Weights of a small transformer language model.
Size: 10 layers, width 512, 8 heads of 64 (1 for keys and values), MLP 1344 bilinear, vocabulary 8192.
Architecture: RMSNorm before each block, no biases in attention or MLP, tied embeddings, normalized queries and keys, local attention windows, gated attention, learned residual scales.
Training: a variant of Muon for these matrices, 5273 steps.
Each number is 500 + 25 x the weight over the matrix's rms, rounded and kept within 0 to 999. Layers, rows and columns count from 0. Numbers have three digits each.

# down: layer 4 MLP down (transposed), 1344x512, rms 0.0891, rows 1136-1170, columns 256-383
# gate: layer 4 MLP gate, 1344x512, rms 0.0939, rows 1137-1171, columns 256-383
# up: layer 4 MLP up, 1344x512, rms 0.0939, rows 1137-1171, columns 256-383
down1136:510549491521470519525477492456463492486475446444523457463489548478568521492536512493527557464480485496524542502505518473494537438529518476531514511514483573494516515489506498521510496498476477429493493518497498475485484476479511528500542478502495515505482528459470514463519436541463476509504540540486472481502499489513466448489444529511496505477490507551505517524498494502486496502551
gate1137:479553470466484555492515516491459529507498471502470537494510481498475536512468498462500471525495502494499456509465511485515518493496472494474521492525504444490511511510468482448469547529504506541470529494502522473539482490496501441507481493501529486492544510463525541437544482527470510495469505519494534517501493503533536503491497453522484516512497544511511541494502520512523481521507
up1137:494521501544538533489446501504504503515511494482479501531492535474501470499521502498478492442486494499484491505508548528494463494498544481482491507518513479461512508481515529498528469416529523483449510524521531488485507459453507457464483547492482475534520497493508473501500485530528533520520510514562469485494525520524470518498515520480479478499497484488447452497518515532506460492492
down1137:495461500525499453484480467483498506491498496494512561501468489469521491477536563481519532506482513535474507505478497443532501486509482511472467460528502529489494528521531499518445550521508538512495476511499523533522504519480510487492520497456486519493483492485476506524509496505498497528449525507517499504506484520496538508512493509457536489498502492521464519514487523511510525490498
gate1138:491490533507494501514516507496552457528520489547510489527514525541466478490534543523485509505481516456484504560474541493495511544477478538503444491493494467525526516483462499512509481474490586464478510468502504493471468481476483461546513521501501538486448496472458472510489516494508474443483513472494543505550520520498486502483491504522475508492514503471502493478505457528501502488506
up1138:471522508503508549444484529531521529516475516522492493474510541449522509527472521493546510560560514514471480507458510476537510498470449528478481511532517511506456505493510451483506497489513530515534554448507454509515471506530508454519536488478490448530454498492488481522535514474506529489508507564487542522496544469510469519518489505534492506528499503472513510493504506537522477494543
down1138:514472477527525493518490508525515480533538526525551499513525519518504555483488490564506479497523507525503512497535510512525506446453496512505445512494517503518502556486488518489467492462517490475515507512516515473464493464483519509522453518481508485484542461529500497481473483508510458456515483492498496515535531468528556473500485461488529488535508497499522485484538511433452510529522
gate1139:492451525437501481497521534475473504509430501555494527486497502472466477499516479489496477551507487519457497533515522491503496492559531478496506474484496498496480486514496540514485534516486493508489513485502527514514453499506475529484515483516494481504563474473481504506563514529497490491453528472510498515524464514484489484469487467488499466517452478507452520508516485496519526521524
up1139:512508553516493465529497485510531479495525495475515509469540464483460519471520535529523506473459446459508487526499479517459526475507528492494499506491532522531577484550551495505458544492539499449510505551512472515495510519514448506480449469499472477534500502522520476483516492483478533479553525553542479515490545489508491473459514499520518513522516503520520510520545518516491482494502
down1139:468517477531477491484495547498503464530522524487550451480521499484497495490459477496513520496529502454477542529507469550457508498463531514493483482510501519473530452542478462435486485493446502531455509478539535484507451495488515475538487528457498497490502494527503525497519542497526489494489490512522518500463569462523524516490490486507519502541515469503522496501490519499522508530504
gate1140:539486496519505563497516488503478534510498510494539507485486524507531495527540519499538478507462465493481513526502467480476478455501465531467504543509530491515494520484490450512530459517493511503509551454485479552478442521482465453479471505482485452490481492444495505503484472511495543470512499512507522511542496523458474526511481472498550507487528472531508513522499526535503527487508
up1140:486497467519505428454490505491503514488460494526548518510498525527508533526487505473473423490471485495522532484489523516507490497469501488533510508506501514449520517506495532538536505496469515478488496484511517575523529491511495522515539520504472514520480528545468540443505480480485486513462538486458495514453524485513515509521502539498490509505544537500483476482508459487516508502470
down1140:455499486475526425428495540485508492513520497470505474519504494492459541491509501482509460531469516476453487454516502546468501498481571501490501492433535513493522467530509545471504500470506498464500497513485502491497539526512535511507510497464501522503509569488494470485540483473491458468510495481475494514488514510488471546481474480515525476504521533521539470500495466502521508538471
gate1141:497511517473493477508507514479480525538513480507486517488491524527549488523491518507531516528520483540501479503492502534540461482499466488523503478533526446486519502522556514506498470491525495502497491543500502471500472485501522501491499536510518494536502532483529490512497481527505521517487511493527517481513528472479489481494539543505512493528460509480483456485514439506480495508477
up1141:487479498506516488521488486492476487525482485514501548522500502516504499543457543481502525507478509503490526499507533484490472507516490486532516497484543477496489464542513485489521504498502523494466503527481568454462478458482481491532518513516484472540494508529515508498475510484487502501512544495505542482520526474499511483483465528535524477487529500507482483520529471509488485426507
down1141:515471459496485504514545524530506506504483474503503563477529445488460518499489522492505516488496531538538489478487511546513469479503509508544474461513498504498489529483532504480513539493504512512498510523473510524481496549507496500492544495482489514535489504497503538494477482521523515493474521523517502506474474508499490523486488468533525489498535504550520529513488516459522515468488
gate1142:486527529506492510492548494502504530520507521468542457555498540544504487511516476512469513499492500474478463514513505504474515462513491490540500487487493500501514550511509516507497530492513470483529466518509513489480512513512504478512472464521459523497482488509542510506474516473514490544511508493508517487464481478492474463467467509519482454484504507543522454473476529481508502501524
up1142:492492495512492526522559507451489502494547467489522511447526464504500505497443493479469497488525494461480474521488496489523536505432528448512494489512544501479553501495487506542533533461438498494520515475493481498536524453473500483447508487510507498546498538504475491532501495485559468499535490491505517526474476473492479488491493483492480496499531513466500503523470469517502505472491
down1142:514495482526488531486468463510502530513496493496480555516464474521502511510493522484530500503499433477531468482475443498485532518478501494563496542495499485527477486513482462478437461525494459552475442497513478510507536505509472518480502514514458514480500546517469503520477528486491510466508513478507513505489510525489525469497483500443492521553562450518512508534525512471465496478500
gate1143:530459489559565505492485483495496467520512464502468486490455498519463569493452468475496498494480482533495502507476488521479497484503546509469516466544463548463513541491527479487492533488503519506486526494480475538487533533498491497478495481502488517526443522478536493522551505471547507527527446570472478478511510493512531538503519531492526515513485505451527510503485538495474498499505
up1143:496503526490469495514482470543462459503496478485497509479520469490502530546520519516508524524548502513520484475524508508512507490542495477531475514448533519499502486509469504532519533503488498519445521509537484542465489473496563534485503529506513517471496503512473459489474479501506509508464477541496460498501516481482486516476542488479494487492461482510454515462574508503488504506473
down1143:468516485457552531479494486476504510498530514481486497512511494513476494499521521473480501461456471472510495496540444525499495482468535539557516498485531507480480517477535527465524447481443507514495535491555564494498496478491522480525535491510498516488506502489534485472500499532487490474457482482512531470522529497495541494496491500458523498507467482462510508517474455474509474509490
gate1144:500514483520525540453493480483500539535488480516520478503510498498463497512555465491470495540494474523498474515498519474489511455476490513495517485524513470489473505515485515530469449488562522504474475517485457409506503513510454549494504523521511469510499486468510440436531474517506553495514500521516477499526523520509506515486533485468495477495497500534485499512459478485486499453500
up1144:443472511511475506515475450471503516460512510474522470498456496492506490484499468564479523514487441452481557471460541496511501517539501489489551518458480501508485530434494525479493533507549521539508500498484532531538521503524534523544494518506514491462482512521513489506492507498498442478492565481533545490517522461502463519459488507491498528500463489498441463491481501535500517522462
down1144:506504459526485503495472501477466531503481453548503521512450496492496492492472515508546475486550449486518508504500501471534508487502455496481487477465476493478488470486519470525502478523451552505501526486562528464477504476496538498513481503479508494460515475515515489515496558474502468469493529497507465506516512479482533516494512498526459512499530500493476499534550537526464536497506
gate1145:528493521515514513523508502551501485506525556501511514503487441482481501484487465491485557451498512507563474455520493533518428480493477524487505473499552487468469514499519497544515492509474489522473497465489526518473543500494515550526493511492470506513526491531507479534528503442471487534523514489491603492531505492512542476536504484485505502504507521458519493545540456512511488492506
up1145:549496521498490502564488545471502481476448489501495500479489524515528545513519528499538483498558479495509559546481517477480504518475492504483471475490499501512500507472470484499522506542548464457463473469504508523508489464535497459512492486494513504473482531487492518542497450500469457458469500485441456521514505502495472476480455467508490533498525513535506520524507544477545504496461
down1145:507473543494501501508539519490550473458491509513543511535511475529474503488507460482560470479516470532501460541496487490466473516454492492490483475465499474517507467477491510473539529542532532467465485531495509474514470474537503526465514502483502449520527493517553518509514473471519488493493530453480487558512483489472444509515510519468512526536496495514487474518493522525498475442539
gate1146:500535517488519504485532497504495505509497535531477459510526467534514463496502516526501508525476555464504535460519482499495504519520484499530468526469524487503435491506514516512449515498510495471499488442524502508543508509471467514490494544489513472485493489504482489525522512482511506501509496532535564500492550510524521464525457488513468510501533500489511539482452525525502486492499
up1146:466500477506512527514497495485486468469534473468462515512522540496541459527526488494517456473540501495494486477496458533517453454528505508448516480505531510516536497466535484464512508476522460508510586498522496482477478508509469504502549521540494480508509491502504504482471490525486491539500468459496494515466500454496516519506476513492488487504487500530459527472521488513470481486512
down1146:545535496490482471493514538502532525459494552509495499532484497517511459526495510528506516481522541494451520496504471475530472535502465534535501474503513505499446520495497483520501523524547528486510472518488458476494482499463486508504508505513461501458536451489482491490489540531510510557452473445518514483537497511514543492528509509510537525438508455517522528496472544492488483487486
gate1147:468535477494510448521499505505474531470497503472484471472513475479499501438451481525558507553534492464517474494521470551534507455489472515478486506515501515480500472495526536498556486485500524501544502519499495474466492503475539493480496499490479486498558519497505475487502493496529529492500482531468544458494434515486477464519468520479502522502501499497473511461464468467504461491538
up1147:555456506475492489496470517502471516468468523541508488517534507483506509536534546478509493542445486487513506504524467497505545482504503509478510457470499531478492468469526512493516520480501513514538515461527474457528453473478491467490520464491526486529543504453461519500531489550512532478493520487533488472509507499491468494470451519543500488502473510519502476461465545535492494545533
down1147:492497499508489497493506503485544517474518515481453527497535460516504498452510483465520475526493548464567485485501533502493486519446512516465542532509468530521454494502488468471469473531514482505533518456517486494500529513506456521473489448481446491502503535484532542503525504502492481454500447517525496454536489516500498516549477531488522550513529497480502494494536499495556473477495
gate1148:470503454512494497532508489478553511512483512486515464452521504462554525467502491484483512527488488514521483497519512490457490492487518521481508449555517527535506452493499512505491485453503507470557500500502481500497527487550507508523513470517462457526455523535470479466542503498515479514478482542490499535466514514512462486497538457517503481462503489505499510542501512476492501514492
up1148:518507538489461493488486497503455490437492503478506514486516534488482514512532478500505564559492471507547469516524540447510502512549514513509509514506518516504462508533536502492519508440527496436510455521515475505458534525511526516562560495470523493539505518491473466483517482477494529483506473506514573488510485497481516459540575499495491500489525479524501492496506510517486470472510
down1148:477497460513443477483485533470491531442499485496481510504510501498518480493503477492520487503474491495496497546504543546530463463520533498532519493503467513527501453532499548453490457469479460470470479497486459463474506445477505544489501460484506538507554473513508510524492516486521476536510538509485479462525479487491474482511493486511498512489564508494497523499506544526499459486480
gate1149:480471525505465504502492507467488513522482462488471506570505498513521485490511521500517468514489499489508534469512522513526485497502552477525498463481519493507528519461517511490464503501482526555500484501505523466488494525477511506471472528482513482533490523480528475455466580511470521515504527507540522462520477489527474505504523518521448531494501522489514486495514513497523523503485
up1149:470493446504480492500513500537468519511516518472529482467517536518520498512471496476505513446454497488446464530485526513534475486493495500479526532512509473461500496511470509515491484514483486499501461468493515451540497466483512493510519481470474527518484518489492487455551465499509510468511498494502477511541458424485515471518475513503528459469508489496494504480489526521491506571526
down1149:505447507506549460483464515518494490512512449473478523498501479535531492508511485509483525506480473501470471503499491487546417512512515527483498496529471540480480516531522504525484462507530496524535500509474475496502508507454546494462458500519526471485529482521521518505525483529500501478518489502573502509552481493543511523513477517514533544488477499502512542482558517523506523506487
gate1150:462547490514493501480518486502509484529496455493502467464470514519492482499521490487517505496485528549502512479492528475511499507473481507484527506487542491522531511445497525538489533521481513480497539522514474473456483493515489487480515504506501511518514478546511519485536475463522523478484481544477478504477480461482530505495501516495483538528473499465506515483517503486489490488492
up1150:495498493511480502466514511502533505460484476458506485532503493516478564517479462512484462536480486444497525429544481455477528482460509507519521495492519531523494515515479450536526488502511495479501528544532542490537503496542508512544472473513513512560469488520464513511490496536493549484517504473510488514471489537507496485499477445499509515561518490576498480474543504524520474480494
down1150:477510515440547499503486485462496512492513521502485522505524490467483500486508528482498486502486494507551480468458535468481541467493501530512498515514493489503525517502487484491506505457482535507557465473504482511490501489456508507466479494510569484519512468516517520497520476488535463505469501449519509507481497476498497493496446510452491493498542476489463549472540505520486495513488
gate1151:524480508477513459539486498474507496508496541526496477487440473503504474490526490536440492449536459486505485495456446537508466521474472516491459483514464470470541494510537509542502456468505521527488517549485544449500461506531503486476489490466494549477553442516477502465482502451491503531558499470537534492529504550489496501514479482552466548492498523502473522508528569491532512514511
up1151:514473523543469499503520521512509509503513508488483454473507508475460541506508519460523505518502495525464509499543487473487483459503464506507506459474485515551498512527490525488486490503546492457507478482553428506488456518486537516455502506537486494509492449512519492473519517519486516510489489558527511493500487474487498480527536497451530487528505507521485449466490464507473505509514
down1151:504504544535527497520514476505532467475563479516491476510505454510492514540514530483525458474519503476502500481525551506483485520531515470546502507511531527519511478466431519504489486457451484468467527520540507530504550489461537524532490509538527479493512503527559462529542538487482484489513465534529466496533517510469505535504531466496501471510480483460517494508506544513501459538535
gate1152:530472485495532524499484501469532517468511484467461481493521509563532505479504506503529503450501515493504519492471521497468515492492549518501489478473495489486571519455546513521499491509498460492456483514472492531502478523493486510475509527493498446502471549513537500477492502476507521472452504488518507453521513488529516483531473526540494473519517486495499500523553506466548506516503
up1152:498528504516578531486484507505521467528505499506519491515515518517504490494444484513503514475456486463470474501467533491486486526513509510491539493536494508468489476464506486460483479508519482491456494508497513523509524537514505469499474499523500531481470512474483473530459489462494469515463465518514533482483484507523464468513480505499532464472486504489536486519532535495492499460476
down1152:548540475463450481526511498502486536457469486478508472522514510522501537489499506474537519517513496493541484535464520517460544482490545462536487447474513505491518491462510517467513514481504532508481504516501492502495467537489499481501507516517507497539525544502534519470502522513507512528475514510509459541495508541500495512490470481469492531431485486502449508500540476521536522487526
gate1153:494527429490495521523527498516487482469509496511512518520500508542512515479475504512427503471456481486498539495494476497506510486474481479473515459465537495524500493538515524487492506481523459503529512495497488494491488474513497504478502515454457502513495521501443456466518475496518485513527548514507466491418483502509477440521508509516519483490483482501494517518499513533480498521509
up1153:495506535505496497511483517519471477465515498458482525543567469530480497510501475501528439509521484491506471488521486475503501507563522515521504501514524511514486501491541514489504518497483540497478511526521505515520501466483509484515532457525489535486484527459522504543463481537489538476517519484474497482499473475541498500505506530529483496541502461534522505473504485495469501484491
down1153:456530504491538483539484497459496488527515508511504502480530533532506484557477489496575527501508490511485534485528483516512446513505497477519496435488475533511500512473493544516525523481504507512493466503526484506499499529503526490516509478533502478485527480507531519472479457509484499514507493499538472531519502482482495517523501500522444478505539457493502485514474497472540473504525
gate1154:505449454487483486507483554451507490487499509488462528506474485503504479483555491501498487527551475479504548500533543485531524498496526507489498503505476490529493461494510510482514476469507510502472516520512452495500471525492529506461519558477507506522525465499503477521527481493483499473500539490508493475481505537518483521496526514541518485500526558510528493513502543498532466527470
up1154:504508509511484551540490512508509484499499515507535486528528507508511517499527490482488495451508503511469511528515462514473506480524517492498496486508520542502494527473500472495529461481497509509530496476502491533503524474494464424513511514476501497528546506466461496465471472464554542494483508554525505537470492478480496503461527502516459485481526446497525548499497503491492469498484
down1154:479524503503502498467496476525483496513531534480493483465485487442505493447464503487478492535467530515492495520513510475462530498491510502524502521508475484482519472496513502544489506505469476506491480551506535458448531513518533531502515500485482541499485513462533463506478482485545551483520509478472512465510503514508487501504511491482476488465464508471523546522501527479543463501519
gate1155:478501521494493510535509494496476484500480496477498460518554511493493539461494508480517502519464463504504477478524490415495535545538524507479462509505492499464489500475527520554507488530544496479506485519515465465513471516481523466503504520561485532484513528524465506526488519535509474566481535468508523475462490464502439456468496525533462491490461469467487527501495547530506495483502
up1155:514468548502541493502586522500515506495521472488472449560519487489483523480467519518545462494473457472511467550494507452496478522506482495492524484474480519500510503510549526517489508534498524515518529513515505514499551477492462467478521522514498494508491532513489456494521500465495481478526538508479524556482477506459501498481495497502489508518477483497496543523462493517487472490452
down1155:493495499398505483538451495507482536497509499491522462514506535508459510454517496457496529450508522522463502548509501539500500470472534518524501469448449490521552487493502493502520476483503540536527505492516490484486519500535496484531499508518519509507512496479485540492494503516492497465475574521520503502504472521470484522531488515497487534487483545506478459544515502523518476494545
gate1156:512518557502497496497550492506509519497507525493528490531511523485516526492514492497458519519517542513490546510526472495474532491526464469479529474499468529499484522484513509471525496522551493490506510457499510533508488502500514471495515491493502494477496493467497505495518514500519518499482491496498496500500507486505502453484456487490488518459467485510529479502484530529489454514467
up1156:518505493479520512503520518513560483485528456535471492482484483491519506530490507499474514487558502491549486493485500514519464500529514487490532535511542494533511498482456486482545524544522461535517532517479500468524497506499505506477488493480476479491486478463517474503485497519463529501446504505499471527492471477525520525531481516524478500514490501521536539515530522503509436512534
down1156:504484509485512509504481488521518534474521523493481506494509515490516511464494472471542510505452521511493529504532507539493493520490485478509500522484522498486522509475515481483523524522477467469513531452463527506532500486515519529511550470528495478550500447502490482514445511531459527514507456507472510511509482471480534520487520506453486501501447502541474536498484520534518472542460
gate1157:492517498478498480482449521511505513495484495566531454468495482490488502491473498475479492524462476481487481499559441503498469493475512497550516540515491527498537496504485526473491503502529511490523505478491507520497499461449531480536483533510482483504450457466475450506402472472510503496505456500508535493487482491495518538489453502541500539493494476474516483506501496503487480533498
up1157:471479488488468497530508490505471500477525509503477549486512500565529534475489512522518533453457518512508490483481524464497499487506509492502499484426516467501510482482498531489458506514478481516517509528492492496461540459489500471548495508502497541501486473517504446507505530496510534487490526518493507483443518537517482572493526521403524516494476483509529480536568513526522538486489
down1157:498510473477440468495543479519471536468491487502469544541510492480495501495476500510474550490477499500538481482517510508473490455509551493450451519506541463503509484524530469477487473497480512507510469477483505499506489487519508545526543499543514469500540507518512473508537480500518515493509496486493488475462482476503494488481515445468552435501518512518509448503550551488452475487546
gate1158:452476542489489494524447519502499499508552500536516489479460503510489499532524501499498529538487492479504505522513489516462503489485569485467531479527478482501474466533477535492484441523519485517507487521514495485494505494487488461470487472537489470493508520481489542494482474533523500500499553482477535505560486495513529508480484532553492500524497484538519549478488529495505516525488
up1158:477464457538475489490494494432470506472494470487449516508507523535528467483533495529510501523522433530528506517453478500495486524474427489508486469495491510472454485508509506495482519480458495461495545503520516441548471490495540519494505508510517497502506460531491502552505495515517451455482470544501428481506502507520481495523466465464511501462498511500489490507486504470469488464550
down1158:500511528497509481493498517470493480485521546482456510548505519440468520483513481446506490505473436466501539505458462478469507513517455443482493455495493471525538497512504471497475516513546474517487541499474543460488512525527518478440481478498483475514528486528502510505511531499519458512458446463540453519495495519516479514534544504503486495500513493479490462463524476498523499491481
gate1159:490490479521475476458496510486530539435526465475449457488488499502518541493501494512552507535461497481502489483533493508520529525527494505516543514531539496455507487486493490468502486513512478539496486505496522531513487487495474469460508539511469465487518479479473531530495485479540468523518449505468495439497497512480463474483468539532482532525467512508483500539472497533477538497498
up1159:486430478525522475529521486503506465477505503484473528494475491521546502513527458473503531505475505488455489510535542492509528496499492499509540485505474471507527496510499485514485494428523480533490493494502504535519514506481553497521479499495491491513530476516507451464490483480480481472532535484503506507490469551447515512472445493472467532465494518501506491486527525500490543465486
down1159:458483496491517459481484476517538495504509489537556529489465481526570440445487473490480494480455519506522511493468474513555487483450470526445527499490566476518504477494463524551493554499521464497525482477482481476492517511528508525533498507499485526521546498515464542474490503463536553492499511529510511506555524496486514500508475517491502536548507502509553517527529500518470529505531
gate1160:514486472509513506510489478494509446486485553557534481494460491420533549524480472578510508513496538510521515505493467495517504474500513475493538476452505520550489473453532475521493479504539509469517439467535494531504492467482515503493452522460488499511469496506498538509469514501520545508479491497481532505523513489491481519545516524491495482498528524493473533482505482515478522512513
up1160:495482478490506497495483521516469481457519514529509520514466450509481481479488536558521508504505503481514494520500535463463500506520481504490500483517514532486493464489543506505471525473538480508511467480504481494489452481495456523510525515565493489517547490501512465476496488516540529430487508473481503498517492514530488483461551460510449498522533457486480516502469498492482495475511
down1160:520497493534504539502487519498500480470520474508516502522518466466482519500508530548515475537492531528502542509503468502486493536478494493531533510495528505523499481493568456499489505549481479481479504456501534507491501504504484481454523496583529534466503500482486499525435525481515470502461530481480444459508559536506538569490511527522458507537459500466490513501470490528494464515512
gate1161:501445497525514509519496484497477508519497490480499516536474487475524532494482511540514527488511491555505492524484493469494505490437497484520489526452432503501495476489551519517494493503489475506485519466512471505511507530484500495493477459515485479524472492499470486464470507501481493520475444526515527499470519517493486567501488492468492516491535501528508496487506492510493456506529
up1161:510546535484487487503540539552551436484490499567488505493498525530495498499513486485544551531500509413484502494530540510511548533504490500496526467535506472499488525452547472501490496488536505512483531534478505523444481514496459492546510502482550474503481496472489501533498526500485518483510534446494495522513491474503519438511498513494500519503528503432488476508487493502507470505501
down1161:469473487501512491520530478486516518526531523507495510471454504496471506523517458496455506495515506492499481514458502534471533480492445475460468532525510489535472490525516489445527488513515450490534485509520489500482528473472490492476525490514491514532488466513508496576546491505498492466509498535470490498488502480523489485489503460491535484552518469501504489521560510512490477487543
gate1162:512494501505501484496497480487497521455478470526479463550496513507468495518524526514484570503500478445477500463487494515452490526509526519513509478457491476509482496504487518441529458523488505511547528478532490488518496501483534457438533497498533483515508500465555507552489537421470536504491497531498512559481485493530461515485527490494481501512477488500487498479502462459518521498510
up1162:507493519493484550504474520484505564489436512513509503536479474496479429486460507515512517474531514502499507493506513519505539512455520507471497532497472519546534524494516518524507487489500497487504512491505485497491519530495471466503488501526506480486484473463499525506494499466513507523491492503509513513486528508497514501502484511536508513477510573452482468471471492489505502491483
down1162:495507526520485477530533496459524526506523494494491504487473507505477476525505494490501506452522487473455436533526537515502497534485440507488465515524507524502487494478490548497482472524497473509559473508466513456508478474468493548561456482494532503528483503496512512467496505485497535540546526536497509468508468521498485492521493500483498490511504511545476481471443460506502517518480
gate1163:480485450495493493486502509453511500472473436536534471460481517502504468481475527535502463489475484496498496540488458506487483487532496547477501486475539514529506479495497469499490480463535490495467564554488484524557477489530493505518549495459505496473508526468454534452473500522535527492463524461466465519503497478466473536513503539486475501483487490466512468486491538515508463507521
up1163:477495465499490541494540501492492501517527510502513510531476479490546516453539482472484517462486539556477504461545493488494505491488475457516535486488480444456527512559478425500486497462526505485500457479517541470513487503548461535479478497481502500529473496523513489508471475483545476518454484511530495508521546562479531545541510474506537487458457506533483524494520455531483478488451
down1163:490520527533481489506492483497465516481519464503491518479534495489502496514485529528466479512510475498476507473511514470528482513480489497481474509470514521482514524476463498508521498461474495564510534521503504510467505494485518491473494530534533519463510499482511513528567505511548490445467514466471506482471474450516506492484497478520479506550532503477513489536474521497505550517495
gate1164:434471466460509479527562531487519530524472479496486522495523462539519519507479507501513502493483495527543501445494510545573514498482525475498503447511534491542447512481475507481479488508502485499534471506439526473507508510505520458514514466462546503469511495485525531496505469504505532510492500529486495488494553502503489497476497475493454470475492510493467482468550504535500477489508
up1164:501495456517454490523526529491541519501494477439489515481536476469537518504441481536509455530477535465521487459480529488524472499535501442495487528505503504472467482462497498510503497497459495536460482500476448476478459498516479463495499518508520471521483440520521502491534500495515535518458515500493496533478508536457534499468515500460520477443509490492525500516492508488521519470491
down1164:544484527538510469511479515577487518493525502450529462507505502513540509537483492550492511513511510492470483520508466497543523507550482482488514475530486518460542482493462513495533513482502486481503490507500447463489524525501526495491499476479502495504471483505437469534494548500513547507498525557512470537471508498496463490513518488445525505510576506501500503490472511489493489463475
gate1165:491511559467495481503473517541455511531485518490509507479425453525515492509487501526504478506478459470473474511544505512487497480510495486497477534490464514489443486477489550545500486484477556511492441498441507505524532429506495523499500516461479531515466520517490460473559465485490537530577494501500510510500475462500490499523478488485487503508513454479506479471528495514474516460527
up1165:500501515554527460466535485480510482462568485506520455486475485514497463514538487533524506465491521492502530478519505490527550501524510489508451477477480525479491520491503505506503474497516501497495486528484497532506484496506480460490492526500539542530499488491465528487472503522500498536504516474506482503506469467525515481525490502463518503529505478495476486511533478481497543517496
down1165:466493437483524571504484500490476511470519488511473477512521494496487537525481479524482453536568480507527501501524525505497531487479508496499482484497508473508486488493534457433492543479525480492548538546484447517513473518485489467491522499491485511534527545498500528531500484467490497515489515560510545534511513484468497521536543504498446504509479489543556487483525522529487466525478
gate1166:505471538502499501520534512532505473501476529527514516506521485534499476471460537511551546498479517515525435495499464508544494453526536482485505522511503504482456542471485542468529507477492533506521481515469496510487506540490462519502505470444508499523505527475496489496511531515475525474468504523515504532501517462515453497524520458484492485518485502447434467519489476496494518509530
up1166:440508565503488521535471525503484515511521495546509481519461469496480492514529512484499539481515512470450485481524535534497490527496457501490474496490474484470484508486490525495483491509493496495496515517496471485464478567520517511504507514563529482479538484493512475500488484498490457533538473538502494507521494546542537478502477482491537512512480498462521488555465503504508502502474
down1166:497521487504498449486476487479501471558496498525483498550456457514525495518504490477503531455513498545498480479498514478507497522535486509489514449510492510523523452505481496515488556503474532500479511506462525487506444478514528512493514537455481518510487543522515525533502531553497542499521525484481550481477508518512501506492536505527458463511517535500464493516544492474511524505479
gate1167:478495504518533523518515491491517527445536513495514515509483490537470520533422520465497472459505468504549496487526478500513504479513497485487531524474500460483492515504487486478484523465468539458470472519474518488511493492560490476525526528447479537501539464514528490509521499548505510542494456456512502479504510483499482492516463516498458494503518485525462519524485502479483518489569
up1167:468503523528509499467501486503545514483517489488497498495495493524487473487473501523524496509463487465485502534457496464530486520506463491494534524503484551481514476516508450480456538490486514528516470525535529485544475512458489543503493460489474497504546478477498508462518544514502525517493518455504504483496462476481489495483560506539484491477510523508470486525491523485508534502514
down1167:494476468467465507519510524451502489470481505506492484534516464482503510524466533501485511479497545458522501480513502504526491513497513520505494520481502478475517525496493504506519528443469486508497495456519497480511511504523512513456526516488473524497537499509532498515531508503469473550493471503479519502486507514536512501505522495493525471470476500485533506509495533465512490495509
gate1168:535522500475479524497476464513515463489484476506508513485476525536485442513513449503515498500518518495507480489491515474508478475469497532517490530434528482497481494487515528517482502504458486493510496502493499494502519521503479500474533472446550499515493513495480473494480542492463495564515470523507501543517535497494462497511449528491488486501513483513521522456448522518487509543499
up1168:543510421464521517518455483483512523557529480501516500486516477476487511503498482536489483506538509498475503540517514515551490471463519471496521480500478523505502492487526534497481501518505455554523554492487487504492458469483471478469519540500494484554529483506537482506547547524509519545510492478475496529500459513522536472470467512499480491470522473497507485533460486509472450503504
down1168:518514476483483497499520510552489516487514461507463491485491477560495515465498516492485521503502502517531500488494462529490483506466497499518505563547531516430513525460495484436497494503515501525520526486513487515524511482466477515442528538525464518525473517515546493488521550499480511461550516468461485498475486484543511519482472469483526464483478509493472492531500469503510522452497
gate1169:475491526523535506516451499548522524507466482498478521499515457500490473520548526458482533465524505548503539533544524530462446494512513495503525470553465460529492527509491475490466468481499502466510496495494486524523477503515464519476506482488493521499504476505482521457474476460500506478481569527473529502515488523508497524497496467488458566511453532554491544481491512474536491480496
up1169:525502462490471477537487477500515496508510490482525527497503519521520456473482516523482476522488536538490504468507501501463505472468479500523484490460518546473473508460523531509505483493503474511508515534469504545542505488477506523491521449428485507514485491497463470537462501455516527523503529512511482531499469523461483429500511494472469478501517481518543489468535527527456492546457
down1169:504491482472510499499471520497503488520502504485492515461495479499478488488500555472489521479459513468519528495503540522491468515481524469493497451522532444490477471526467533535528486487489540565473481526484450482512454532539464490520511516480503499503540473503534495501541507504469495503505517479492507502492516478475481491468498492496519479473488490507481523469535521527581516492455
gate1170:478540477507498510525489506512524532495479459525506518487529489478490460537504491552526490534510493439487519478457526495534489488495517511486469471513463520506504500514557486494536501513472474521511450494490513470485490517496503487493502517501513491462491506530507497464476464508479495507524475493502549507528466491519495505507491516528491510484479497471449518534532480500486505503444
up1170:539504477526544500509552516542489496462466487496513511483488522531476475476468483520512500475543527453480511502473505490529527521507508523509497450517533493491489481481464476441518510469462523478498455522510490473485463502471481469463537489472497497532483504560486504476450499503488507522446493501511539482490483499501510547464498476485508520489468522462496521494513501526494460458485
down1170:477503502487525467525507515498508501512538463459537509498500502434508509521493531500523482501444513563515449518525540487521566501494523551506516487464553508489528489535487465503537494497504522491490566493461540481454560478528521505540461502490495501483469513515512498539492470504532499515521492514476505516514519513497554483501514498455449464499520528481487459484522463505493480539507
gate1171:484483505534512516540477582497482515507505497514473466507522465516525503524499462509529479468520522501494493495538480466488465488451477497522511511444504491527454505464493539513529565578475487514521501470518507500491483491506503481496571469523522543502457468441464526518530462522515488526521499480532560514538492506504514518476477490516500463504482530478510486479522544523517470516498
up1171:555495489534473464510520506512496500492515499511502505482496514510471493514485494505500501484525453525508456502479484506530521493496488541477472532506547489481534515502492490480505491441507484496495480506480491506523538543481536516518485500474539502494499520480467516492533527475468475473528529534458508500475506482555479494496521462480568494534512499516510529503491448543494484489491